Weights of a small GPT-style language model, trained from scratch on English Wikipedia.
Size: 13 layers, vocabulary 570.
Architecture: LayerNorm before each block, no biases in attention or MLP, capped logits.
Training: a variant of SOAP for these matrices, 117M tokens.
Each number is 128 + 24 x the weight over its row's rms, rounded and kept within 0 to 255. Layers, rows and columns count from 0. Numbers have three digits each. The size before them is the row's rms in percent of the matrix's.

# up: layer 6 MLP up, 384x96, rms 0.232, rows 360-383, columns 0-95
# down: layer 6 MLP down (transposed), 384x96, rms 0.211, rows 360-383, columns 0-95
up360 108:108139121110124134101072107141123125145104124157137168120149143184143148156118139125111101170134154103154131126112167161176179085138136119132160078151123122109124114135122127125125171085076081164136150111168092094104110122130116127100131119108141147147130133127142099136136118095103134112
down360 097:170118128142113143127162105101139100097122130165141153114141126118129081122139105135132139150129118133126124132131087143133097155146118103157088108082103131118113105123168081099132085128191078137163137123115168192141136138100132129149144113140109121123134093098137163137104133187130152135
up361 078:174170150134112145106140145143102136107122146096119119111130135115153144149103104085122146129105149141123114116159066113115129160125107124134127051139161154105133167099123121137162165137141136133123183134081158102132115114163149137123140147134119129184180163121111157122111098141128126126
down361 094:165150113130129119121121127136087134109147152142135112147116103113131150106153143133095139123083152117145108098133157107131158136093114106135117074135132175126128109139145130165162128155175120144112132074105083139124096141178126082149143162130167084132108125063136158116108123135141141095
up362 095:094116096134137124128113146129120134177148125142119098129142119154137115123128176088166111145104119140099079092150147178169134101131123100118134104105103115087150161095102100148093105100148137143130117133140139099125106092146120171121123145151169101152120115091132153142149129123184092094
down362 098:164082160104113118156148161138174122136104099155125108134112161104139074146126099145109142140141132079164097154147140112115103151152116158116160140164102082152150121086124102111152132120113144112115139117128095146114098152152119112134144186118085149162155163111135127157125116110104127138
up363 092:160133081102118109150119086133128135122199130115168152133142131158149144165113128086137115164120114118149101101127105110107104123106159141101129162166119137145116152146143120148134103092114145133069135149133087138131157123160137131143118114097092163141119158184121126142143097094118136170
down363 088:122131118154162144175118086107161102163144146098111145126120150109097102106106178163129160120089138149180142113150112132148144124127079115097119145158129122153145169088134150122109113088070143122135103137071101145143145092147107103132129112161093118138133137157101118129112134131134121122
up364 116:143146125122144066065175137087120130093150135168128151124144142115111157126139164121138146102148127136109138116167095120124093101109136098146127166105135112114148124136121151148120101105095076154117147145112136103183089104152149120126155112137111148129086122171101139140151118171107125141
down364 107:113148123117139127123121131110143137139093151159154149101134106129114145142106096155155103136149175137162105113125144111123161126132109133158147080117135102120127086145099065139119118108119170179160157089074162119124149153149078128135131156142148097087167123163101130102099121123138142137
up365 096:124110124143112128146143133141140082184097135138123141126109064113124145171108138133058132108146110130122147131141085147131101147161130129125117117129161110092118146119081161145128137161129131131122152103102124137163116109100143149132118161150145174110111074103096162129098102128099100088
down365 104:138110098121110126112092119114101163139138111130147112108120138144151117142136131172156126115126130105181114129105172118155166088093140117074130154124112130160166137131110112112074097126079119120149122163114136069104158155109101138150081149132074121125120115117162138141124109098113154142
up366 096:135111145132127113103144148087124142139146104128103173143094132133121087145107119130128171104136130046132152122153111162126131127123105120155118151120111131160142115111122103074118146134109134072083167150092077106103157138140091153141119147152122082119137093105148130117107132145126128165
down366 090:108176121145111112149139146130117134128050125111137093149150109150128145154102148107140108064157122122115117135132156130090097104097159138173125124122149148142155104098125135127092165139090155127122109144092133115136179153067076145129148087101138124131131141136139129121122130120144154106
up367 085:114070164118094119137154085116142115121150101134123121141143153145136157134106103125184127145091126086160118155109107159115170131127134102168119184107140128149149144099150134115101104174131116141101097102136134113098103119136140161128128114136153120141102129120154160176107108159150155174
down367 080:117157097156115134125124188146122103140108123114170092126085145166110144140066164159113129129165147147100181093092161132125116112109148125113126143092114120121141143126148078156126137102127136106130174129099141143167140097105128128137113130118156123127162147173134093108143151112122124164
up368 097:152121116129115116159155115154098111066128144128143173175122126142143135101156157108176134114127132058070118133112137096133135125133151123123138102112150097111114125135112141096153129097098100124089149097112095141128121121137098088148130139135108118164131111165084144097094126133162092131
down368 100:109141133086133135153140146094120160167149160112145173130109113132129143118106128110129151128178118126117130145116176147116084147143088155145085105129097108097132143116109157128169106156148156167164169134123116119127159159103120133117137145118162133158128106128130170119114091153062106101
up369 105:136124130117146163145119151103111142106175121155159105138093104151128152149149160112171109096127141122134117146184159129133070157105105099134129150104119101128137107153139062117089104126102120105102115109138108140131073121126118114135106115091170134145144177118147115144136096139174132123
down369 094:124102128132154114137131122148156077130133120091092172177167140151141113101132078132142091118127148168111092145133125174156176116123121139130147147122138151141117124128109127111163177130114125129130086140122121124096101134102134164112129134144123090126120112107088095119149193088092120102
up370 098:108128141113111140116127106119104136093154138101108137159164102134154171142115143115158139115091133084121137087133109107162105105111112095137143113147116136142099131136198128124089129123112096144178092146119111146140137095099177117163104149142159153118076126125112169119176108131131119158
down370 098:135125105099157146125127156123132164072154114105104105108126113139130133121177171129117126151156097122119119160126113096105108114134151154107193113103122096148142154127096136138121133113091122144120129131130140126146121109152129103101127124099160152074145080142137126159136156174069183116
up371 093:161136135158125138119155134109072160095102152140117142117120150159128093102150131149155140129150101128076102166152119173158067136090186104134176108101141095081174139132129113130148132135114078115129163147145144136134144137122120136132145154125155134124107118133123111100120125132098126102
down371 096:097134123149108124107129157137102134091162106111115141116108128156163155127098141096117102143134141085090166100117138137114149107171116090108111099127120148131087154136081135110122117130127176152120115109089127139118099149105116162123130143177120103142149118117146151139176133046141129153
up372 109:123116163093110168133141129125076141129130136134096121178154169155091153133117158085104139107137144145154111097165109092122126169125127112111109109108110063110139141120148112144138137163106119156127126152146142122174104118160162166133107104149160153111107167126148096149120108103110152138
down372 104:126128086182098158100118124162108125166136135149114125136146104103099113140113094127107159137107165108117116154083131146116124115151116095135165160136129117141119141093107153084133112112101112107148149101119146166146094164081114123161129087181154108182139119132119121135153123151151093130
up373 097:139100111168093136116135102108129123146173140096087137107174124120147144115117164153130127078094133155148139140126097109151147101127176085127102127127134088107130102094111121146121106100099144101151100119099137089153124137117116169144124138118152094166143161148121163110158090103166115108
down373 099:127150106137098104125117130142135094111119154134133150114157153126124109115132159114123112126122108172129139093169180103131148122096113152153107154175159115157130073167161152146095127126137166115117139091122124078119143097103145139157134113135129120129110141160114089116087181141089178135
up374 100:095141132111119104115157117147123189133142107150177166071130129147136155116171133101154082121115111147132118084140107153129172119140158122112104141128105142097103142110109106077158145091119146123145104120115134091095132187138123124113104139085129153135124110084130130129136092143120129098
down374 110:089115130097060119108100137106135124158095098137139109143135136125155145120105125127122111123121102099141196144128149108099134128096153160128114111131107142175164135102106126135126148095104118154132148142138154128118152120120120151144164137170149140151134151131133129166081135179098166064
up375 086:127117119138130142177089137124130115120143177107131129083140129134179142135109095119153148149113093101141082141100139166113161115096125107139137139166084083145094070131101137128155120103179147137118086140143136159094101109127138121110146129112155135127114094101141132173136134084127138136
down375 091:112110138144168126101169102156140088133096082086106152108136179162089149096155132115143138113096141131125144126122114160125095143109133088102136143139163137133143086196154112089128142136149126137167151116115132151155149121141105086152095121135161126116101133106112123133129093117112108161
up376 099:118131103170169144118132131124128145117126083127108136105127144147169131146119152101121082131089142100109150133100117095151122143151119154156123093113086187140139116142143164116158150109158122111116113113129111111101130143134127107118091109150133118151166088125095199167147133131152073155
down376 104:124114152144103131086131131098125135136112160147164140167134151121110118137149110142109167127140122133134151118096098134118164092143128127126125152096130042181144148126131138143173127124094090138189115178117115143124095135101123154107121113141142093130164112104141132125080113106108130088
up377 096:132143133142133122060114125139124125101086160156121163139151152117136134160112109135131126157116162137086162114107147165138106115111067136164124085128154124170102070146151114143113121126117131129154129094118109121130137164140135106131140135094132179150132087131164145132126103122062135113
down377 091:099136121141118118133176138163178116158154097119160155110123077155091140147184116100134105122121121088169102142117101151099142085125138108116127079129112099093149089108108172124132096125154138123166128141132124113128149095102099125155124095119165136135116126139138124099138163139154102135
up378 096:101154107095131107115128128122116188116120115153104170126094130101115167140129113073090116114128137109141156144131127110163095135149154105130160110151140122131155118097112139148106134145127119088082165136092133157135184129128166111128194141131137110130146161106153150156136083155138109119
down378 111:076112141156129119126076128156137119145111122163135129132130120098138105127145141167111128138107160193135137079135133154169126097117134103084133100117142118119135122139135156145126149179142148128155147069113124140149140096144093163131125109134092120168126108130131098123141154077179152101
up379 110:117115170152130108107134162147140152151126130133122182099140119098150094149129174126130125120118110156105158127136106112159109134143131161176127101141124147112190125094128076164117135155119097118101182180122136133117140124101120121159127123129125097129073116125159138093138133095133115076
down379 107:119122107139164148118161116126111127109099145165127107173093170106130151158103091136103095129128116146135162154115151136097090128120121114145149147146139137180120098137125134077134122080145130161171089122169124126169102114182119129128117130128149145137117077124096093128114109151141157160
up380 095:118122114134104095092112117136138112072132151099113107097109121140145101152115134152147113154119115122139169118108112146160103145140117154176086114117121109098109169126120093135141134121122100123103159145079128140094157148149156139100131119154111178072069117149087138157149117168141138131
down380 101:124102157094144120095160116129128175145152114104148128155114145137126094073138123109092143127129119133137157131149151134147152106146132178097115126131147161159143160122111187089118151146108113170089120089115088133130162103097153152124141120130166131125148146155092141098159106130077136130
up381 103:133120161124117122161094168089115159073143140118131128105159120138127154092125141110117119137100142091156163147192148101122151133127128131084163120098141104103163151133151121097127127135110119123049099115094120144162113107126128119118128109126123141150100121134155190146098097132112126128
down381 107:167097149134125128122143121142145137150122107136107122107122112094134148172122106095093136120134126110080141111125119140113109111128097145154095135083100100127132083131087078157129137076160101141149157119159138130100123117177093146134155166119154111103175131109118075074130122121114123117
up382 098:144137179093096090102105132118099110155107131099114140097099132136103155136123152117111143114122098187109134133122109193118122143108152091147124133155128107077137122159132117123123143146118104116145137147098110129134126113133078156140090144097110214117119142157158153136144130133111148115
down382 091:139095153110072169148114149133140121097113136143173118146111150152127134112117122131134144133098128137150111132150118077145129165162113118136099133168123120110148174133133183147123108132118163114097112102137128141136116093078170107129108103139148120095148115102094123121158173077161092102
up383 096:117076151118126148131144108104096150145165163142133131141142138126091132189088118156128093083088142170116168150131102125141130179114139137086127148118127148159152143106112169132124125105095135107117158101152128131119139146104163146156075099113128103138129141099135117107137127107115108079
down383 095:096141136110098157138148141116098132160119122118136149146128126139135070168132108147094140126116116139139131090141126122114141142117082146123143132121117095077159082154093108100108149136150120140114169124141093150132126166092054169138127132114102118144160125164119177172093123144136131116